Part of a small language model's weights: width 224, tied embeddings.
Each number is 500 + 40 x the weight over its row's rms, rounded and kept within 0 to 999. Layers, rows and columns count from 0. Numbers have three digits each. The size before them is the row's rms in percent of the matrix's.

# layer 8 MLP down (transposed), 640x224, rms 0.0445, rows 461-517, columns 168-223
102:533445524455519532453457487463488459462438448452486527488481498526546507498359520571486516450537459499469526567459542517476481515510537526486532515478556492474444533504
095:522508474496516539447526581483500475505505472487532501488463503483479468498494529508462503544509492498548523509430552521514434530553490472508521507504553466537470529510
093:498534520524425526512522552520531547542493498557515485464439535485478531458464530494517502526481513520532494548539522504549421506551508460496456444588478422475467490486
100:471518523464462515437484534546468518444431506425430517473536485524543479487530487499486524483473457542518515460548408406570466480484495499483503527477472567484485478425
098:444483526489371504481482459524487518499484528454487483524471498532477491512512516467556467510449474477505471534505549558509473551539539544523548511468442551510527479453
097:599487500506511505500516395464391504519445490455403510494539576490506527520518517460466447553456536500544473515512523511546486505538532585494535533524490486541544527464
099:467482576485518450519459474536497489527562423566482442523497505493529503485459429443444507526516498483471423390555482539495545538441521567560473466501393588512541456481
098:530495455543466478487516590489432492476543571526494469451545566492526539489434520473449482406533456499546551490463531498466535464496510434537389542535505490488462508474
094:526510504551517490435551558586567481566495535470523491461449511535528561480572497487491544568494447539446551444479486447562525506427562519563532515546488507446473414458
098:514528461495471500479486496492469507482466491510513497604521496505538510515537518533428555509441524494483525556510502424533522528530506566535547499560484395520428528535
096:558522493607480477456563456533467464541527485539447539565509516551455575467522466537512468538469481493530437518506462526500490526465500438472535552529517437485497525520
096:471533431510521458507531541424524476523487457475528455490476471503454527455444554490452487551511513591558481577477530574540482524525469504527572480491479473468486453517
095:535491478495525512511526506484455487463521446524504560474488592496500534550485585499516511498467472513538518502475537554548467456472458445515453588486536517496476575432
101:472510402572548526484461550479534473481539499557499464498499539546486480476539456552521541443497539527493438538484528518462486541509482489526515486579494435533507442448
091:510445456494454480552520477542446485422490507431433585482419508519536443457511458497523501529450481512511486497524536528549573544539423503533535473451538532460477449516
091:510451490547487567468464448480534459489489443488539512497491452503502525494503574477521483464489478504478554538466410468428457581488458482516580454493558510583409449570
106:404435496566504534481459464536422531531574542443559569552479486444448508446435492512507558512517532548462492458512489442471524543481638483535482577491455478551499534504
097:434431455485489517534577523408491515467542542552465505514538489453480564435511475485533515450506528470553520490530452446532487553534531490478465500497511516507493538559
096:468502438521531502472520530514506476464547450476543490478577438539535518497453511467570482520468455513467534509511479485445496474495539485478519538530465508505483526394
094:491430485509485488435469482469573481535520565546533495464500489462518475457430446570519463529452489396504538496547443516518538472477550524469542473511527527444492488452
098:536607516545558481528446426488481545493483484513457491528541519428546498493474526451447544483493452498525460450494526512508496494514524464555556522550568457477550466446
092:484554559417552510535538503406421538518489467468501534487454472549471480479488513556451443468535490533493428401550478490525527496564567510532472478487596525488490549454
098:579545537478482543454452510488517446552474488551512528481522532418532497513446461500514572439501519522521456475468531462462565501465409476472429506508507470496507449559
097:475533457549562633519516543493524507482478543462476501543489503459473488509512515552509519552605471540548481548440515513574473541522508467467478459486538523524483444507
097:431488510514549492504539532505497495477528535490492465498508458465567506550477466438513551482550498446520423533503410540506506479598463508440521552539512475431511501463
090:504510515495535493497472556542483528476504483533553509478522515516472540495588485482437446565506500511430524474525546526534569588568479505481511489496499507488451566496
094:503554538557601485521491485524500509490462512480492520464560560436515472396518498485569514541493575528574439529546484554516533511430475466520586469532523594503441514445
095:498454471490470498516448489429512492422489558496484553428498466423487500419521528433593513512474544512518494388557505474488556477435526579565521496525507611467447453551
102:488476523532442545407522489504491517494535483484546538451456500477486516498584447471568572473514574484542470481612489467402504559473473565477504476455550517576438515491
105:506385490521512574496473486553445442519565574519512470514490514487477504496463511547514505401523476446600490428520509503439531558473538485459505452511514476506453450537
103:518485519484518517513485440550608535515596504572507490401545512473462476503519510514517403519477506561404527459472550459483537454538460544508544544479455492458489540486
101:549510521506478480477484444505577484527495523528557523410468517454417485524430513501441480518487525492497518505459533576545467495467514577535462482559521469486507492465
099:458496437476529502451430532451538431479592507488487476505459563454496538494493539530489533527546457546512521549481552508521553491504500476522532493529530522493468456633
089:456496525513537465578438539545460439553471560484523547505469452485490501472511434500486484470493504440479442469507456467486518470521465422588567504463488462543522519493
103:436491529443452483516525438497535564478516549433501499492501553566550498479520493507454461493492487454476474516415497506508542522480478520481537506460482460477501464443
102:541460550498530469507458490499548525490512512472451501461538400516514492480442488466570479497502489550537464537464513492474458478388531478488522470561481507579551486541
097:537530495505464537450504461531527516471532529508504490441537506471436394540485548510506478462541455511501493635475471499547495505486492536504573493500445500497523586478
109:510458431478491528505541478446444501604547510516494655476427493500542484471446561532541492440571484491403542501527436518450505520465476470538442552470479568472514538494
094:524486489512445531494541570398491457406487419437487527395515461445532515531540493526435513462468522566512520453555504451518457491514493512502481637497497508490545512521
093:500554529480452519487481431615496550461542495423546460533554480469502514539514491512533480511497496419463511516550548524479495510476546496483558473399604470469524528481
094:492471424570570502526456522550482471565474485593509499545564509500550561496458511481546463491513534544526495550487556483516462465456477487444469540471468478468519465498
089:585521551446515543497603449502470507497566425590486536487487560483559509580540506526562481486559426513521488534470501579435456527458560499465580508594485493516466537474
102:545507455569482524487480484525549507462607480540464533485464489554448514452546492447469506441460560506462555507526584555493522479522491488531434499502489455457502501470
105:529450474481508495489509556471570490527505500505547479482535431470483523531483482462449525598483431454475500477547501453499461512403460513453486546446492423508504488496
096:513519435511564571495526458567503511534558579489503546542505476490505507582538596508549534530485515504440519527517443540468454472532428510522504501470501506405494539564
109:523549490540486478531429483448432521436517506540507476511557531522498551488522491552479473477520496514489555509544530559490472411491545437497512514429508557516503519578
099:492503483479537531487530554542553481471534460473548434489551519539501549530415549506487510543497582504523476596491502557551623415467463499541507476500444487512432492479
097:525454531406536512551522531434497549486487506545600455561501512527510484550472490471560450550460471431457546560504483510467502437487486459497477468512529410441472514476
100:559422519515568449512526487488513558515474476518483501420555493532490437515473544483479404537505556523494507501540543490507555519517394468538607509456504527505566516482
097:540469498485482480498474503435489591516463494546498471484466562468526528509497501495568435466516531542521469508453512497549592500511432566526505568503501491521491484454
101:482478429482525500578602527426446474555574536530486545475521486481476467464543460468542507468496515486575498495445482571541547476525555430500543454562477539411520433494
107:488513525497498486511445579482498491477497467506538486519465490462557525555517535533550544488432461503535460446524458480449569492516463479467458481573527495432441437569
107:460531457566426457462495488519488517499582554521485476543575517465505512463461515535496487449470563483555509476500497460513485459509500490463480468461490523491496512458
086:533535483486503517596503524507522470582494533476473472477421471503480478483519532471412453502470414544558457483475466523512483522516534542522549465485543498469457523548
105:530440450488614487534507485503527492407532454508520570479574441523506455511526521526554541527536471569511521495521459542487501436496523507517518502471496455518503459434
105:450506503424472435503481433491562443490589475528552486431509516434472501489460453565494439511507518457499486598438516478514493515528520470486477485486521505447523507470
091:492473550492563489544530469472496557528464491499462522540540492461572563497522471436435486482479452503510452467521525498522504454390471543517465521492501558478487504451
# layer 8 MLP up, 640x224, rms 0.0443, rows 462-518, columns 168-223
094:490497471459562546511482525543566557454460504576571495452501500582589581508465561471502441475454486526531485497453529492501553496511537472550564513514475489500553514501
095:543484520536550442483537529487462455444513408463482472471478457482526516555521502533587530474574376478528533443512458474538539492521529574452493511510570541488506430543
101:462522481480450532489471540519494515450490551514526442450491518490579467505455507498502493458501464448483520523502471535445523526411503569472386472492495494503438469538
098:580534529492457514549457521462523430404490452543522459436576486468501521484478551600418526509494536520421445471527446495558462536511452518458514489512477515489479460480
093:429467496483469458485529573447551482466495495571539476489443510534505513552516480498553554441444536529473447473556394456471497479521485408475556490550473479537529502543
096:565512439566500516542474507494510463492454495464496501513582481510517477485513479474493469524522552539493555497465586474463444476521447424465511536509599505493526476565
098:513569558495480556508502492480569485546481515459532528458503467506528488530446483473583543502488472558490470525510449554532474506436457492492484504441513537539556535542
092:523520578496515559531414572517461574523464520489523494473575590430527488488506475467511523472523565515532470501515522510460482525533518531497493535524462482544401554590
093:475428479474520534521487525501465511569506533525461493476568454527523478599456545521483469510537463444493456399489467577457523490492538510490499458495567553433469489557
088:526514456444525561486535468567506585559528521498460521488543430521546506527549541491512569524520431488497548523504496505492531483483495503513516531534446483447535433473
103:483389533542498504464482524478476523412458426599479532437517487511545506451467495504486488589474522509547526411528445457484511495488490558477573424524543548492525548565
097:466444542516432487546548519535494497540418477504515469501545446572473471424553513446520493479570535527453544551538506506421490535509493534479581420453474470457465460452
099:575437490521420472521520504465449472472519544468517582471477505456488474486500539430495472521394448494498445503451449446556487470551462482474509501454432545432498529496
091:501449559476557473537543539492555467557368467536561456466494483476465536479542515499500510499498497467525456539551508510484537476507519530451498478483516595440470549472
093:489550540495522472525504527451437546546508532493539504484463543461455477489476500487450490445444550538458444492494540470525512441448518489395491517480455479535608530510
103:538498501541495545562515526478531467555489562502492458444578506522520512547540452403542491509423518532532496507473534548543526425502492480473517526487511425551464490486
100:524548469552519490480570460522467454431512525505456475529560511496505497560468498486445523458487473465509551427434507408495522492521411546514489504457462451510503549525
106:510439494474521513481525581512476473651487487583532539527435487545472475437443514483519540526439514538469511553562516503572544497536558501525509443491441485493470526497
098:526557465508521564513432497512463504473468512454526506550544496514478482416499540402475482495494481515460527485516547538495523458527513495467464507467487454512510459542
103:471414497467511556540524381508516470453457569472519474541440487484488514410505470451473518512498556563515464530438491482517547466487513496447493419415470511470521506512
092:564443555521534528516508519528513479470495484546521495471605513484557555563484531493478489487489511457469538543436490436530485470535479558476497433497477512505504435447
098:505469469492555524559489474547507538465475472477486501522444483521477556513480466535512523491537546413557522518548519536532482543542578485505530564442465456483497528450
092:482523541471490494562445473579490473570508548534543517497499425471519523527476480486449434467462540561473561485482467444396490538499514521495492481557516519478542481494
102:462412438504554455515420459510541493564518523523481529485472478462476494441530539493457530557415514497450467502561471511448496528389504582499563466536500484535487494509
088:479489498440487552574499470476470535460474457572494493542460504554527550479514558465469498454460479452459524531461521421481464499546500541522574458477515493494511448514
100:562591578494486525450524480450546517492503442471538508468536493507485552531528532498467538516499564468474461442452538433558504498559476509532559544558521495469462529551
088:469566467585556515491502499498541564541452497514518490607491495516532495549478536590547476482514503519505563577521469506491461457484476489494577513418557418510547481529
101:498574509575454599519478554521517456525463542504470440436547565559492499480449489523565462510448568486452424467437454527534499533582505447520516535497508431404574521534
103:459459495497480413549508497480442463468507527438499458479486499519450554550468524482430499474512535492521517543471462533503476488524551489536522529535490505479477537504
105:534414488542481508495453542571487447508458479476563480479497456444460482504549500522438480518486534570474483466531559446434457552480500517402487515456486523489501501534
095:493456533414446510534464497494535487388497542562517459502490544513464452556517465601542561603486479488473501480486417524446435513543473579444476478509388532488485471508
097:487503541498489508543467483473470534483491582466580517489494492539507505494492479525573505530493553553510495498521508543542480492448446459508419466510494422509461497489
088:431492480550477494555496486520513539490497521482562489493489458493501489510457569540497547614445500515453444539546458489422395471470463475523540513492567542560466448487
099:516486470518542470448473477540451553441544474458449456541523460520461476519483512474458443500538454479514479505458486508499581483493623419491449473541458510531553492495
105:571445526513553483514542592523462512558462531484529494544446477425505532501505531530433539569478510544536547492440508537483451461563509464504509552540540579497455443524
108:553474476467522411620534484558516525425531461513508544543397501510499514485423558482506519537415471497491485429525523490487506511525552524522483445455464508515532525471
108:513475513493573558507477533463512426506535527501435571490533461507418548519463523471371418512503535479471491546476534485482494559502533509584557447529494492462531545545
097:489558504510470493527476486583453509566500523525550525566442484477537516513578560463527482509525483536456481513513517480503552476509555563589491459577450465462475459499
099:460471522482500565509541536472528462526513491450563490451485492481533564528557479461443564547508487531505507574425546479563510552453441539534498492484501509513485557504
092:552514514506508519468407417513506491520544501519510538457520486458456516531510511453530492512503476509479492518479532413507533452504530486523509498498476515527386509458
090:552474528496555522609479538545502497469579440550516504509526494484513514565500503575454523491514524473535485435451556438539476472501485469412461407417509538464521452544
093:483573475509480492517471542532514471489516556490508529521515561406548538493520488505472481518532507522470451486508521426503483507509555499471539515552522531546462537454
096:532532591533479587503473458524508587494559509520429406465595449442444473519493558512531519426512609581531546460481472512485542498540524551476465456448442464496506540508
101:512499462414506574506435449533464558461495547413527526518513507521536501424562519487496574485551542543515439483469563483506472542553480493486505509553564546605467416529
107:538503506452474489462451537459516470494440500479541464498507480454481420489523524538519429459578485587478459545407529481571544517572483490454496409413541436514450431482
100:544524462514528455549515540535489437533501481463453449581519453511474434534540526474522504460486465531508442623482546456551504453547524478582541504496475508561439491516
096:544482544517513525528516465493541533517440570550429397478448550450528449469415459506513459498457439501511452490540498494480479523442471559526474564478515470553485554491
099:458518495563397471520525593499512464529455571491552462476407446443457564496453480509449491544465528462520464566507478473450449518474557501482506542549464459454487493472
102:540518456450508417459531527532504525480471530545561456471499484481452491547539492550459556527533461459551497485409506547473545484473564568475414494466471515493516524494
105:499508410473477581477467476544569539482466512524520435556464529506562505490550559556529543529507540561459391552481529478493508516475466520519506469507547529488527536509
100:481521526483480524531467524472536457513468481494519496485454447387532581484506458511562490490502507574471560498561474470548516606514520506444464535462491476478542511520
104:515470453479466517585468534461504454523542531520474549499464459465490468474462581465500550523499531525537495496472490397480496549514471469553475523519543479501566487541
084:567489410567464529562501576533447498539487455557490464558467527512503542523541467506440472474441470503502501446451541522438484532509499553501470485480589441533509510379
106:421528474528448518552409461495488534483525485566411438461511437443466491578433529499409469470464465545539444480555473453506550492515514537536511496479522567516552553554
104:497442513525473546482533509536565528505444471495472450520514536504517487520505513450453466507532578573503550427451465522560446462502440517512539450461479547469441521534
087:459427429503485490488486484505509570515537467495532509529504538481496514470464473402455475459468549519520521556527494521479441518485515490491494559463505421471584479484
105:500445421472466454519529490508469539524451591514514504504511474499482516484530567505458472564548437544486496432520501549500523539505545470531531534464473530549488509462